Part of a small language model's weights: 29.8M parameters.
Each number is 50 + 12 x the weight over its row's rms, rounded and kept within 0 to 99. Layers, rows and columns count from 0. The size before them is the row's rms in percent of the matrix's.

# q: layer 12 attention query, 384x384, rms 0.138, rows 103-127, columns 240-287
# k: layer 12 attention key, 384x384, rms 0.137, rows 103-127, columns 240-287
# v: layer 12 attention value, 384x384, rms 0.237, rows 0-43, columns 240-287
# o: layer 12 attention output (transposed), 384x384, rms 0.497, rows 0-43, columns 240-287
q103 096:39 44 61 41 25 54 25 42 69 45 66 49 74 60 30 48 60 58 38 51 54 31 84 49 44 44 49 44 49 53 48 62 53 46 41 43 64 68 53 49 51 75 65 39 77 57 60 67
k103 101:47 47 60 47 47 63 50 41 64 49 57 16 51 61 33 65 51 48 46 33 38 44 62 53 32 61 28 38 61 57 37 42 45 58 57 57 43 57 51 75 47 59 49 60 60 52 52 63
q104 106:73 59 43 45 68 66 55 41 47 55 58 62 49 59 52 58 49 66 62 59 18 66 43 53 63 55 70 59 54 74 44 31 48 50 58 62 30 48 43 43 77 47 46 35 42 64 62 42
k104 107:37 44 60 30 43 53 70 37 52 47 61 45 45 29 66 47 51 53 66 62 55 59 50 44 49 64 32 38 46 42 48 47 61 44 57 38 48 48 48 53 66 41 61 28 40 46 50 37
q105 099:29 49 55 42 51 61 35 65 64 33 68 38 57 51 52 51 61 28 56 56 34 37 49 38 39 32 51 56 50 21 62 41 41 38 51 44 31 58 53 42 46 77 60 60 29 60 36 47
k105 104:62 43 44 54 47 43 52 53 47 58 44 47 75 64 42 58 64 51 43 61 45 55 36 26 59 78 45 37 44 01 39 50 56 38 62 21 51 57 64 65 45 67 44 54 57 43 27 45
q106 103:43 53 37 46 62 39 39 59 46 58 72 66 49 57 62 54 44 79 64 36 49 53 42 34 50 48 37 47 50 51 69 44 27 51 57 40 61 67 46 47 56 59 72 44 55 62 49 67
k106 105:28 29 38 80 59 66 37 48 62 61 54 66 43 61 38 40 45 23 48 89 50 63 68 59 53 59 46 42 38 19 39 47 42 33 65 47 37 79 62 46 52 54 48 26 45 70 46 55
q107 104:46 56 64 71 47 65 49 49 42 53 69 52 65 51 58 30 53 33 54 53 28 57 52 46 33 44 44 65 41 51 53 43 46 51 65 55 44 64 45 29 55 65 45 38 44 48 45 64
k107 104:51 52 54 43 63 48 64 53 57 47 61 47 56 51 28 43 58 55 42 42 35 40 59 51 42 34 65 61 42 56 53 28 56 34 94 63 51 52 45 48 67 43 71 63 43 56 37 56
q108 106:56 54 55 56 49 44 82 65 70 54 34 49 53 69 44 37 39 48 75 55 50 54 60 66 39 39 34 61 47 62 54 53 54 40 41 54 68 39 17 53 40 31 58 50 46 38 59 42
k108 105:71 50 51 30 45 63 53 47 54 62 51 26 43 48 39 56 47 28 61 58 63 54 69 64 25 56 57 66 44 45 32 67 41 51 26 60 79 42 37 54 51 54 32 45 46 39 55 50
q109 102:39 48 65 46 55 32 50 79 51 48 35 47 36 43 65 28 37 53 54 44 52 59 40 57 52 53 19 45 62 61 62 65 67 50 75 27 65 47 61 46 55 57 40 45 31 45 59 49
k109 105:42 62 43 34 63 71 42 43 54 55 39 52 16 63 67 44 54 27 58 28 63 53 30 40 44 54 40 51 64 63 71 54 49 47 36 43 35 50 59 34 61 45 41 38 54 59 55 55
q110 099:52 47 55 65 57 57 51 54 50 59 54 72 35 58 51 52 47 43 48 54 51 62 43 34 26 66 65 41 34 64 29 62 54 37 39 25 58 49 55 37 49 56 67 42 33 41 65 50
k110 101:54 44 60 58 49 64 59 79 43 55 37 65 43 53 53 50 51 47 49 74 36 62 42 45 48 48 64 46 34 35 48 49 47 17 30 34 54 63 40 24 35 37 46 61 38 51 59 50
q111 102:32 38 31 52 50 66 49 49 56 73 47 56 32 52 70 48 65 72 30 60 54 35 53 52 53 59 50 46 47 40 44 53 65 52 36 38 54 64 55 57 55 47 57 40 35 32 37 62
k111 102:48 55 48 40 61 53 66 49 55 46 45 48 48 34 60 44 59 64 43 55 54 50 42 52 38 43 43 23 41 62 39 48 63 44 41 51 48 51 53 39 81 56 49 38 60 52 19 65
q112 102:61 74 70 53 46 46 34 55 60 46 40 61 49 66 42 48 67 55 41 44 26 45 48 59 29 74 59 75 51 60 61 41 50 59 56 28 40 53 67 46 65 60 46 18 62 51 37 41
k112 102:58 49 56 41 51 31 31 56 35 43 54 59 47 59 40 61 49 48 52 51 50 63 64 55 39 70 52 62 87 66 31 18 35 71 42 48 47 74 40 42 46 43 63 31 40 49 70 45
q113 104:48 34 51 59 46 55 57 55 59 50 45 38 53 54 35 51 69 48 58 29 35 32 45 61 53 51 73 48 75 60 60 68 32 31 40 50 61 74 39 56 47 63 29 56 69 49 51 76
k113 104:62 45 37 40 40 35 64 53 58 60 57 48 42 58 44 45 47 40 46 69 34 41 32 62 43 42 66 48 38 50 60 38 55 47 65 20 54 46 64 36 56 45 39 68 40 41 51 71
q114 100:40 53 54 55 53 50 42 38 62 50 27 31 50 57 48 35 31 68 43 29 57 56 64 59 76 35 56 40 38 72 55 60 37 46 50 33 41 55 35 62 64 43 51 55 61 50 45 67
k114 101:32 64 53 38 47 55 45 46 53 24 69 37 53 57 42 43 35 53 51 41 65 74 72 34 71 47 50 60 42 54 42 51 40 65 44 36 62 56 50 49 54 40 61 55 62 63 56 48
q115 097:41 59 65 47 37 51 46 39 50 47 39 47 48 33 37 40 36 52 46 36 60 70 48 52 54 46 45 42 48 44 48 66 57 47 29 33 49 67 36 50 46 74 27 57 36 70 51 52
k115 101:53 43 69 56 34 53 51 52 43 28 41 45 51 24 32 33 40 48 31 59 68 48 48 43 58 43 32 42 49 57 46 49 44 54 04 52 52 40 47 57 55 53 47 52 66 66 43 62
q116 105:61 59 65 72 62 45 51 47 30 51 56 57 36 78 45 45 43 36 35 46 66 36 34 61 40 45 59 43 68 62 46 66 36 54 47 41 51 74 36 64 40 52 39 62 56 63 45 69
k116 103:42 61 66 41 54 60 43 66 36 65 54 50 46 44 73 59 31 63 46 36 50 51 57 31 41 58 49 50 42 54 51 76 49 64 38 52 45 62 65 57 45 60 52 47 53 53 55 61
q117 100:42 42 66 41 45 49 34 63 67 37 53 31 49 43 51 28 30 29 51 44 57 36 40 59 74 46 36 32 42 38 54 48 53 32 45 58 60 52 42 70 61 42 41 36 45 41 52 64
k117 102:49 53 35 70 51 49 59 54 57 41 63 41 53 37 51 42 44 44 58 52 32 51 56 58 61 53 46 65 62 44 33 56 45 39 61 53 58 61 34 57 71 57 29 44 38 39 38 61
q118 097:46 62 37 57 61 65 50 51 41 46 47 39 41 29 39 45 42 75 67 64 39 38 72 41 50 51 39 53 55 66 36 65 67 20 45 75 25 42 59 61 78 45 40 62 44 39 57 48
k118 099:53 40 24 46 38 56 35 56 43 57 47 43 30 39 42 48 69 57 49 44 53 47 45 43 74 45 34 47 60 63 46 40 82 41 54 61 50 46 51 36 41 43 48 66 57 51 55 50
q119 101:62 52 44 33 69 34 45 48 31 38 72 60 56 53 56 45 29 41 28 51 46 57 44 72 46 51 59 53 38 50 66 55 69 68 54 34 41 56 42 50 61 46 60 49 50 50 69 59
k119 102:60 34 40 22 55 54 48 58 37 27 37 71 54 33 57 47 38 72 67 36 45 46 28 76 48 45 32 28 30 32 59 34 61 61 48 43 44 57 53 65 55 67 48 33 46 65 50 37
q120 101:65 36 50 55 63 28 60 45 65 61 60 56 46 33 48 53 29 51 62 54 49 46 54 60 46 43 50 44 59 48 56 49 58 50 63 55 55 63 48 54 53 76 34 61 48 61 58 18
k120 104:52 62 81 32 76 49 75 68 54 33 50 35 48 47 42 41 38 50 72 49 61 32 54 63 52 52 43 36 67 47 49 58 53 53 44 53 45 69 71 36 64 60 44 49 57 34 42 55
q121 101:75 74 51 75 39 38 64 37 62 47 72 60 69 27 43 51 56 39 64 51 62 35 60 58 60 50 57 46 53 37 64 29 61 48 50 70 48 53 67 70 80 66 50 32 66 48 45 49
k121 101:70 46 53 57 43 48 59 43 47 45 49 30 60 28 60 68 63 56 70 59 54 58 51 57 61 63 23 52 37 46 59 51 47 57 69 47 45 52 53 40 52 59 57 37 46 45 41 42
q122 103:37 40 38 57 58 37 54 55 59 59 42 40 42 70 57 85 62 59 40 44 59 64 59 32 35 31 61 31 39 51 47 33 58 37 55 46 47 75 37 44 42 39 54 41 25 48 64 30
k122 102:62 37 49 63 53 45 55 41 54 79 32 08 63 67 56 56 48 54 60 47 50 71 59 44 56 55 54 35 46 51 50 56 51 66 31 76 64 37 55 27 39 65 50 36 32 21 49 59
q123 100:54 46 58 48 72 58 41 38 57 41 41 53 54 36 59 47 16 56 58 56 35 28 35 55 58 39 44 56 63 51 44 58 57 65 55 52 65 44 51 50 31 50 32 46 81 61 48 62
k123 099:36 42 47 48 35 51 25 59 55 65 51 41 48 43 49 42 47 48 49 39 42 38 39 36 54 51 49 65 47 43 46 41 62 49 43 45 42 42 58 49 62 53 37 30 69 62 54 45
q124 103:46 44 50 57 39 40 49 56 42 64 48 62 36 56 39 31 24 50 79 35 48 45 70 53 44 46 43 56 58 30 60 56 46 41 46 45 43 50 43 65 78 68 45 63 60 44 49 38
k124 105:52 37 50 36 43 44 54 61 22 56 41 50 54 31 36 37 47 55 41 43 43 45 31 51 46 50 49 63 38 39 45 65 67 51 49 53 41 39 30 56 48 50 52 58 51 30 66 56
q125 102:60 46 60 55 49 55 00 39 70 34 47 44 47 63 28 51 60 46 35 47 55 48 56 72 35 77 34 59 51 55 38 53 58 29 39 29 47 55 37 61 53 54 49 57 42 39 40 48
k125 102:70 43 78 45 37 53 30 31 53 47 52 65 51 62 32 40 46 48 32 63 42 31 64 62 44 60 46 75 44 51 36 36 48 40 56 78 51 38 58 50 64 58 72 57 28 39 57 37
q126 104:53 51 68 42 81 49 63 63 52 52 40 34 44 65 58 36 41 62 45 54 63 45 51 44 46 30 37 55 62 55 49 48 34 57 38 53 53 71 33 48 70 75 30 53 56 52 39 51
k126 102:32 38 51 54 48 26 54 48 70 39 60 42 60 58 54 51 45 54 64 39 71 25 55 34 27 46 60 56 27 37 45 55 42 40 44 38 39 62 57 46 60 54 42 18 55 58 44 47
q127 105:63 68 55 24 37 55 66 53 65 47 44 64 43 35 53 27 54 18 33 40 41 50 62 61 47 51 60 33 59 39 57 56 60 42 29 24 44 56 48 38 49 66 46 28 65 45 60 58
k127 102:53 36 40 43 39 30 56 54 49 66 39 42 82 35 37 39 47 40 31 65 53 52 46 43 60 42 61 32 51 68 59 43 59 47 54 51 41 55 74 74 52 68 74 29 56 23 64 51
v0 107:71 53 48 54 48 65 48 54 51 38 63 54 52 50 43 63 56 44 40 49 40 60 64 58 45 49 67 37 49 57 52 56 63 35 75 55 43 26 49 60 50 45 54 28 63 42 54 61
o0 107:41 29 50 54 33 44 53 59 52 45 38 50 66 45 47 18 20 47 40 44 73 45 39 74 72 71 46 56 63 67 35 41 40 52 54 42 52 65 49 52 58 62 59 68 51 65 61 29
v1 098:36 59 62 59 41 43 40 58 35 51 46 33 47 46 49 69 57 38 45 67 60 34 71 56 44 77 56 49 59 53 50 55 47 53 53 55 45 27 34 44 65 51 60 44 59 52 51 50
o1 097:62 50 48 62 52 54 48 56 54 53 37 58 46 58 45 54 68 61 50 49 44 48 71 58 76 59 44 58 62 64 51 57 44 56 38 39 57 63 48 50 49 58 53 35 54 77 59 58
v2 107:58 54 20 36 28 61 37 42 76 37 57 38 28 44 55 63 54 40 54 42 38 66 36 36 47 52 40 55 58 64 54 48 60 56 42 60 48 60 63 42 44 33 47 51 46 43 27 44
o2 107:42 35 59 49 33 47 52 50 17 56 62 60 59 42 42 57 52 61 49 60 47 65 54 61 49 43 61 45 56 44 55 41 46 69 40 33 43 53 32 62 65 58 63 49 65 32 55 39
v3 107:59 56 43 33 47 23 53 60 46 40 38 47 38 41 71 30 63 34 54 46 60 83 61 61 44 62 57 51 43 32 46 60 49 22 40 63 51 20 54 43 48 46 63 48 48 51 44 45
o3 105:49 36 51 67 14 65 63 27 59 48 65 43 53 45 47 37 45 52 48 50 61 53 51 67 70 55 51 70 21 51 47 74 16 62 43 48 58 45 63 41 63 46 35 59 39 47 46 53
v4 106:54 58 52 54 54 48 59 65 47 70 39 35 56 37 39 68 43 40 62 50 59 74 22 40 36 49 47 48 30 47 66 60 27 61 53 35 50 50 53 43 40 59 44 77 59 47 39 36
o4 102:45 60 51 40 63 55 32 61 42 39 43 51 46 73 61 44 40 64 30 42 37 42 64 57 45 49 40 58 38 29 43 38 61 46 46 36 40 35 46 41 60 33 66 42 43 58 53 61
v5 104:38 63 33 56 59 42 59 40 40 59 62 62 67 33 60 59 62 51 50 59 39 43 51 62 49 33 56 47 60 52 42 68 62 68 44 54 27 36 76 42 37 54 56 50 34 47 64 57
o5 102:31 28 59 65 50 50 56 62 60 26 31 37 50 47 61 63 51 27 38 32 62 47 83 33 31 78 41 57 20 58 54 55 57 21 31 53 54 64 63 62 62 56 60 56 58 55 32 51
v6 102:44 36 58 41 35 48 65 59 56 67 44 59 53 65 58 31 33 53 28 45 53 61 45 48 71 59 46 54 47 49 46 54 59 71 36 47 91 47 45 49 57 28 43 45 50 49 85 49
o6 099:53 55 50 41 50 36 40 27 74 43 56 39 65 47 73 75 65 53 76 50 52 33 43 34 45 70 51 60 35 44 59 31 55 19 55 40 42 51 53 64 66 66 56 56 33 25 33 31
v7 101:47 50 60 65 42 45 35 51 56 52 45 62 49 51 68 48 59 48 64 48 55 44 52 50 41 54 67 48 74 51 42 72 45 28 29 54 26 61 51 41 40 39 63 67 73 52 47 44
o7 095:56 48 52 54 73 62 35 48 65 38 67 39 43 73 43 49 67 47 48 46 38 55 76 55 55 37 36 54 35 48 63 39 76 42 56 49 76 56 45 51 46 51 53 34 25 69 57 70
v8 101:59 47 44 70 41 31 49 33 55 56 49 46 58 50 38 62 62 59 60 52 73 62 62 80 33 65 59 44 32 53 53 60 36 31 42 66 50 54 30 52 56 72 44 60 62 53 39 43
o8 098:36 72 56 53 62 62 67 68 26 48 41 48 67 27 52 52 50 52 44 22 55 37 37 46 64 42 51 37 60 49 71 33 60 46 53 53 36 56 45 57 44 42 57 70 56 48 63 43
v9 100:52 41 55 31 34 34 61 41 53 50 51 58 45 51 54 55 62 38 76 64 40 67 49 48 62 62 66 56 43 38 54 58 56 31 52 59 46 41 55 48 68 38 50 44 54 46 45 44
o9 099:43 41 56 36 64 49 41 60 39 80 55 30 42 45 55 36 59 45 48 48 46 72 54 50 35 42 41 48 46 38 66 42 53 68 63 48 47 48 57 61 61 56 56 44 46 29 47 49
v10 106:41 56 57 74 60 65 40 40 40 56 40 63 55 65 30 72 64 48 62 37 56 42 51 49 50 49 51 40 46 61 54 50 40 39 52 40 29 61 65 47 44 52 49 41 39 22 49 39
o10 105:49 52 54 50 42 45 51 37 61 45 45 41 62 21 58 57 28 51 42 60 60 36 57 63 64 61 32 58 59 53 38 27 54 48 44 39 65 47 79 46 50 54 60 63 68 36 59 46
v11 107:46 39 67 52 51 56 42 37 62 56 62 69 54 59 63 56 58 37 51 56 51 49 40 30 47 70 67 61 55 55 40 56 45 74 63 52 40 21 41 31 46 72 57 58 32 54 57 32
o11 107:48 53 43 46 36 48 53 45 47 47 39 55 46 49 44 55 65 42 42 53 53 60 55 55 36 62 59 58 47 62 37 41 65 47 50 51 52 74 46 59 54 36 30 50 57 26 51 63
v12 105:57 57 65 45 69 35 63 36 39 38 44 78 33 55 41 47 45 22 49 56 49 72 43 66 40 54 66 46 43 37 41 62 51 52 52 71 65 54 45 42 73 38 52 64 51 64 64 49
o12 103:60 42 53 44 39 44 50 29 80 67 58 34 40 37 51 71 65 48 43 34 64 36 49 42 62 56 54 37 45 51 64 33 43 61 29 23 55 47 63 70 58 77 39 32 57 25 44 65
v13 104:63 46 55 70 56 58 66 69 39 58 57 36 52 38 40 62 55 58 54 55 67 25 40 64 38 56 64 21 61 65 58 46 60 54 46 47 41 72 57 62 54 39 51 36 61 53 59 33
o13 101:59 43 29 40 61 57 67 62 48 16 42 58 41 68 75 29 63 45 65 75 32 42 48 52 51 68 43 55 46 52 56 66 71 60 49 53 35 33 17 23 37 42 51 40 67 41 78 65
v14 096:17 65 72 54 42 39 36 41 24 57 40 52 58 64 48 62 30 67 37 43 54 45 55 51 58 58 80 76 43 40 67 63 48 50 41 34 53 37 29 61 40 68 51 55 18 52 39 60
o14 095:72 52 57 37 63 62 52 17 61 51 56 53 45 37 43 44 62 34 67 57 46 47 59 50 65 58 39 49 41 56 64 48 54 50 75 57 40 51 42 65 50 42 69 50 51 62 41 57
v15 105:46 51 58 47 47 40 37 46 57 38 64 62 47 40 46 77 33 57 43 34 47 35 77 53 27 35 71 43 70 36 58 67 53 74 46 38 24 60 60 49 58 48 61 44 45 51 47 33
o15 105:56 56 34 47 31 51 51 42 47 75 39 36 51 32 55 16 74 51 43 57 40 59 57 26 46 45 75 57 41 73 49 41 43 55 44 63 59 59 60 46 38 70 20 55 44 45 69 49
v16 107:46 39 58 60 31 61 67 38 37 57 50 83 58 41 53 44 46 36 52 64 54 60 55 27 65 47 58 67 66 46 49 53 40 62 44 56 37 52 65 46 32 46 44 34 47 47 37 57
o16 107:60 41 37 54 81 35 35 50 57 57 56 49 58 47 39 38 71 50 41 46 32 61 51 61 29 53 52 33 31 58 22 60 51 32 29 48 59 52 49 39 59 55 38 44 57 42 63 48
v17 099:38 43 32 43 39 54 58 51 64 41 49 42 56 54 63 47 55 79 61 41 45 35 74 46 56 79 55 44 58 49 57 69 58 47 43 29 41 40 34 56 34 48 46 47 67 20 42 28
o17 096:55 57 57 63 53 41 44 52 51 54 50 49 53 60 35 64 54 45 63 39 48 49 35 49 72 28 35 70 67 47 44 49 56 67 56 72 66 65 46 49 56 29 41 48 27 85 55 67
v18 101:43 47 29 50 48 53 55 58 42 49 48 44 33 58 58 54 60 48 55 66 45 62 59 52 66 63 35 58 48 45 55 65 69 61 44 70 54 19 56 27 58 27 61 51 56 42 42 43
o18 098:38 66 51 52 57 31 49 37 60 45 48 45 63 26 43 54 46 42 50 43 43 39 50 35 65 34 63 73 44 50 55 73 38 43 58 42 28 75 41 77 39 57 49 19 52 66 51 55
v19 107:51 42 63 44 71 51 30 52 39 53 29 51 54 64 29 65 49 68 51 71 39 47 62 32 42 49 50 34 23 74 79 50 27 61 84 40 57 37 39 55 45 59 26 39 50 51 71 35
o19 107:46 60 57 65 36 49 41 61 59 29 61 64 54 51 54 31 23 52 39 38 30 57 39 72 43 43 42 62 79 46 58 60 51 52 37 70 36 54 36 34 49 48 39 51 57 61 36 46
v20 109:50 64 54 41 52 53 55 39 47 69 54 49 49 44 36 60 60 44 40 48 44 52 61 46 47 52 82 53 52 61 60 92 38 61 47 59 42 39 46 52 58 47 44 50 74 46 43 57
o20 110:61 48 59 67 47 65 48 59 63 46 28 35 42 58 58 61 49 52 44 45 46 44 54 46 68 66 34 37 62 36 45 35 51 32 47 45 67 47 49 48 51 48 61 48 18 55 85 61
v21 109:59 50 47 59 35 59 56 36 37 40 32 42 32 52 42 41 64 38 69 65 60 55 28 56 59 61 53 70 24 39 47 38 31 41 46 74 45 45 39 53 59 41 60 60 54 47 61 55
o21 107:46 60 56 62 67 48 51 64 43 51 37 21 52 52 40 60 47 52 46 66 48 49 81 45 65 35 54 46 73 42 70 61 58 42 39 55 44 45 77 48 37 57 31 37 49 59 42 55
v22 100:60 39 52 24 57 52 49 57 52 37 53 61 56 55 59 51 41 52 37 78 28 45 59 43 78 47 59 57 28 53 54 41 55 43 71 69 53 37 37 25 44 49 58 61 29 59 64 68
o22 099:51 41 45 56 46 45 64 58 58 52 43 23 39 40 37 36 53 44 51 48 65 44 37 73 58 64 51 51 56 48 43 52 51 58 22 44 54 59 54 48 40 60 49 40 50 42 50 51
v23 100:47 54 20 63 35 63 48 58 44 37 36 41 58 62 58 55 52 41 66 53 43 40 44 40 42 41 47 57 39 41 59 57 31 47 54 69 38 56 60 72 57 48 46 29 36 57 44 40
o23 093:35 50 57 54 42 46 42 44 37 59 64 51 48 50 36 52 31 63 50 57 67 49 75 43 77 60 39 65 56 48 49 55 40 75 43 69 49 42 64 28 39 41 62 65 46 50 46 46
v24 100:49 65 38 55 28 24 47 50 44 33 30 33 43 42 69 47 49 52 42 34 34 50 53 50 36 26 41 22 48 30 43 81 64 50 23 53 46 73 47 32 32 42 63 68 49 54 55 47
o24 101:58 36 44 47 62 49 56 63 63 49 60 56 37 64 36 47 41 42 54 49 53 60 70 37 51 82 66 54 31 67 69 50 52 54 57 43 47 52 49 51 48 44 82 62 58 65 54 50
v25 096:27 38 38 37 59 50 49 57 44 30 49 36 45 49 50 56 48 61 32 67 58 60 42 52 58 38 49 46 52 70 65 61 47 52 60 68 46 46 39 43 49 42 59 38 51 42 55 36
o25 092:42 58 20 64 51 49 55 52 44 45 36 43 56 44 58 59 48 54 51 30 32 33 65 43 51 63 65 40 54 42 61 50 54 34 16 53 32 65 36 41 26 49 66 55 36 48 40 40
v26 104:40 37 45 66 45 42 40 60 44 60 42 53 41 63 53 46 42 48 46 48 56 49 41 69 61 62 32 54 70 62 36 69 69 52 43 53 47 48 60 46 58 25 60 50 60 56 47 35
o26 101:39 29 51 42 45 61 57 38 58 55 55 59 54 37 54 51 58 70 58 55 41 35 39 51 46 34 55 30 32 25 64 45 61 32 66 64 42 53 49 48 48 49 50 60 29 65 59 63
v27 109:29 43 63 53 38 55 48 62 59 46 63 50 59 70 46 37 65 51 52 61 64 37 54 45 44 62 55 27 30 56 49 69 61 65 47 40 59 55 29 52 43 39 57 56 58 51 62 56
o27 109:61 40 36 48 54 60 39 32 43 40 44 42 55 58 48 42 53 42 30 55 55 42 50 47 36 84 71 64 57 45 60 60 42 33 42 51 60 36 50 28 42 45 57 57 55 62 43 47
v28 102:77 39 37 55 60 62 51 42 74 33 50 54 40 49 44 59 40 47 57 45 38 37 41 41 26 45 56 68 50 71 44 53 40 42 66 72 50 41 52 33 94 47 57 15 61 47 45 57
o28 102:34 69 33 54 50 41 42 45 47 56 60 44 65 44 47 33 54 45 45 31 51 47 54 55 70 42 50 62 53 41 57 49 52 57 54 14 58 55 68 40 40 55 39 55 25 43 62 59
v29 104:40 76 45 37 41 37 52 56 33 54 64 51 48 37 47 55 36 29 37 54 48 54 72 55 30 59 46 31 46 50 46 37 65 53 39 54 40 44 59 62 42 39 46 36 53 69 45 55
o29 102:58 21 48 54 50 53 35 43 58 46 27 39 54 51 61 30 59 37 68 45 50 55 43 53 53 47 44 67 49 43 53 71 53 42 53 55 62 44 46 57 57 43 65 53 38 27 44 64
v30 100:88 63 37 42 51 42 52 38 55 44 46 58 50 40 45 66 45 55 55 38 37 37 61 71 48 43 50 55 45 50 66 69 46 84 47 48 53 57 53 65 40 51 42 41 37 55 55 42
o30 096:31 50 46 39 64 59 64 43 37 46 50 62 45 54 53 43 51 55 52 62 45 61 33 49 44 55 60 55 30 52 37 38 58 70 36 35 43 32 58 45 64 42 57 46 62 74 47 66
v31 100:47 40 63 64 54 42 60 56 22 36 24 48 42 46 43 58 36 24 76 59 43 48 36 39 45 37 66 45 64 49 57 61 29 31 49 40 48 74 58 44 70 60 35 59 57 56 39 38
o31 097:33 45 48 48 41 70 14 47 55 67 55 28 38 39 48 26 61 60 36 36 62 44 62 51 29 47 42 39 33 43 60 54 65 55 53 59 47 30 52 53 68 45 63 54 37 69 52 69
v32 105:61 62 37 32 49 29 66 50 53 62 50 36 32 59 39 48 41 65 68 50 47 64 51 43 53 45 32 65 71 50 52 54 46 42 54 43 35 50 38 35 61 42 67 48 43 40 53 37
o32 104:42 35 54 46 66 51 59 43 36 50 54 59 32 38 53 39 46 59 52 69 40 35 38 70 40 66 61 71 39 62 52 51 64 41 78 34 47 36 58 53 41 56 39 67 46 41 52 68
v33 103:50 40 36 64 48 66 48 69 41 37 60 58 73 21 64 43 78 49 58 69 40 44 33 46 68 48 42 53 62 79 23 37 76 54 38 55 50 65 26 68 50 57 39 77 58 65 42 46
o33 102:52 58 53 50 65 52 55 39 45 51 38 41 47 86 19 42 40 32 51 54 49 37 52 51 32 34 67 50 53 50 70 63 46 37 40 50 84 43 59 51 41 40 63 30 35 51 43 50
v34 108:39 39 47 46 62 42 39 47 51 56 47 45 66 47 63 31 48 63 49 39 52 43 44 50 41 29 34 36 58 47 45 61 34 29 64 40 60 52 63 52 55 56 40 42 54 55 72 41
o34 105:60 36 49 52 44 58 58 45 49 48 51 39 53 77 40 57 30 36 60 58 59 50 50 32 38 68 44 68 68 50 48 39 45 67 49 43 46 45 66 48 21 35 69 59 46 39 39 58
v35 102:48 31 78 61 45 54 27 50 66 51 59 48 42 50 75 46 51 49 54 47 51 42 09 65 45 52 62 45 51 48 62 44 48 70 57 51 66 54 48 23 48 41 54 48 19 50 55 57
o35 101:41 61 40 25 55 46 60 48 61 53 45 44 50 56 58 49 42 70 52 71 68 61 66 53 51 55 50 50 53 61 43 46 37 45 37 53 28 50 28 60 62 38 42 47 74 62 55 41
v36 106:61 46 42 38 47 51 46 60 57 55 52 46 33 52 49 47 43 24 53 36 52 36 42 45 45 45 64 46 51 41 54 48 69 58 63 39 69 40 42 34 53 54 64 47 19 31 60 47
o36 104:49 49 38 48 73 43 52 37 52 37 44 45 52 62 51 40 25 42 39 64 50 68 56 63 66 49 40 53 55 56 53 67 59 57 36 56 46 55 61 41 52 33 48 50 49 63 37 55
v37 106:59 56 52 42 48 43 38 59 49 57 53 81 43 39 65 36 16 66 40 44 66 56 49 25 63 52 59 53 23 69 32 65 44 30 43 47 37 54 53 50 45 21 50 44 32 48 50 47
o37 103:50 24 37 55 53 63 58 50 61 57 53 43 43 45 31 57 45 56 47 52 37 48 41 67 38 33 41 67 55 41 54 53 50 65 56 74 43 48 61 51 56 58 22 55 65 41 21 51
v38 105:79 35 57 68 60 37 27 56 49 46 57 51 70 32 70 32 38 66 47 45 56 49 53 34 31 52 50 32 47 59 58 54 66 38 53 58 50 58 48 48 54 42 45 48 34 49 35 46
o38 103:44 43 51 33 41 60 84 48 57 33 47 46 44 56 53 59 46 50 53 44 55 50 36 64 56 57 43 46 62 55 47 56 45 45 62 51 38 53 50 31 52 48 32 30 55 46 57 28
v39 102:59 29 44 37 50 68 50 29 33 52 53 70 43 46 59 45 49 60 72 46 52 61 31 50 41 41 22 60 51 71 25 32 63 35 42 54 56 45 28 71 46 44 50 42 41 50 46 60
o39 098:31 45 58 57 43 52 41 71 50 38 43 55 61 42 54 63 44 58 53 54 50 52 55 43 72 54 59 50 46 49 70 67 62 74 62 53 49 55 55 66 49 57 46 43 48 42 56 26
v40 107:43 31 45 38 62 85 48 70 55 49 31 60 30 55 45 42 51 92 64 43 40 46 44 44 52 40 54 39 61 55 56 41 40 46 43 32 38 45 46 51 56 42 43 33 51 46 50 23
o40 103:52 56 41 52 35 32 54 56 57 53 51 36 48 58 51 58 53 52 31 48 47 45 41 41 60 58 36 46 68 48 52 36 50 61 63 61 39 40 69 51 42 43 49 65 33 61 35 81
v41 105:32 61 57 48 39 60 48 51 46 28 43 51 35 61 68 61 59 43 49 43 63 67 69 51 53 68 56 41 63 39 49 69 43 38 62 55 56 62 46 63 65 35 35 63 50 35 62 62
o41 102:56 39 59 38 44 45 46 46 56 70 45 49 57 44 40 54 58 60 40 55 31 49 69 50 71 54 46 47 44 66 50 47 45 56 42 53 51 50 51 61 32 74 45 40 45 55 41 53
v42 103:54 51 64 39 60 62 52 27 68 56 38 32 40 62 51 33 66 40 37 71 22 46 27 44 84 50 41 66 35 38 35 46 41 82 65 57 53 30 55 37 40 59 52 45 29 43 55 34
o42 099:48 49 53 56 46 44 61 76 37 32 35 57 50 50 70 64 42 52 90 36 50 59 63 61 21 33 44 55 74 60 55 48 48 31 43 51 71 71 37 72 56 48 45 38 51 54 66 52
v43 105:58 51 49 51 55 48 71 67 42 53 30 22 26 48 41 41 53 72 44 38 49 75 35 56 34 43 26 38 58 63 72 39 27 33 51 64 81 40 63 49 61 39 60 56 58 51 55 57
o43 101:44 66 38 50 46 50 32 45 44 72 82 42 50 50 39 46 42 64 56 63 40 48 66 57 65 71 72 73 35 49 49 61 74 62 70 46 33 37 26 44 57 45 46 52 34 57 29 48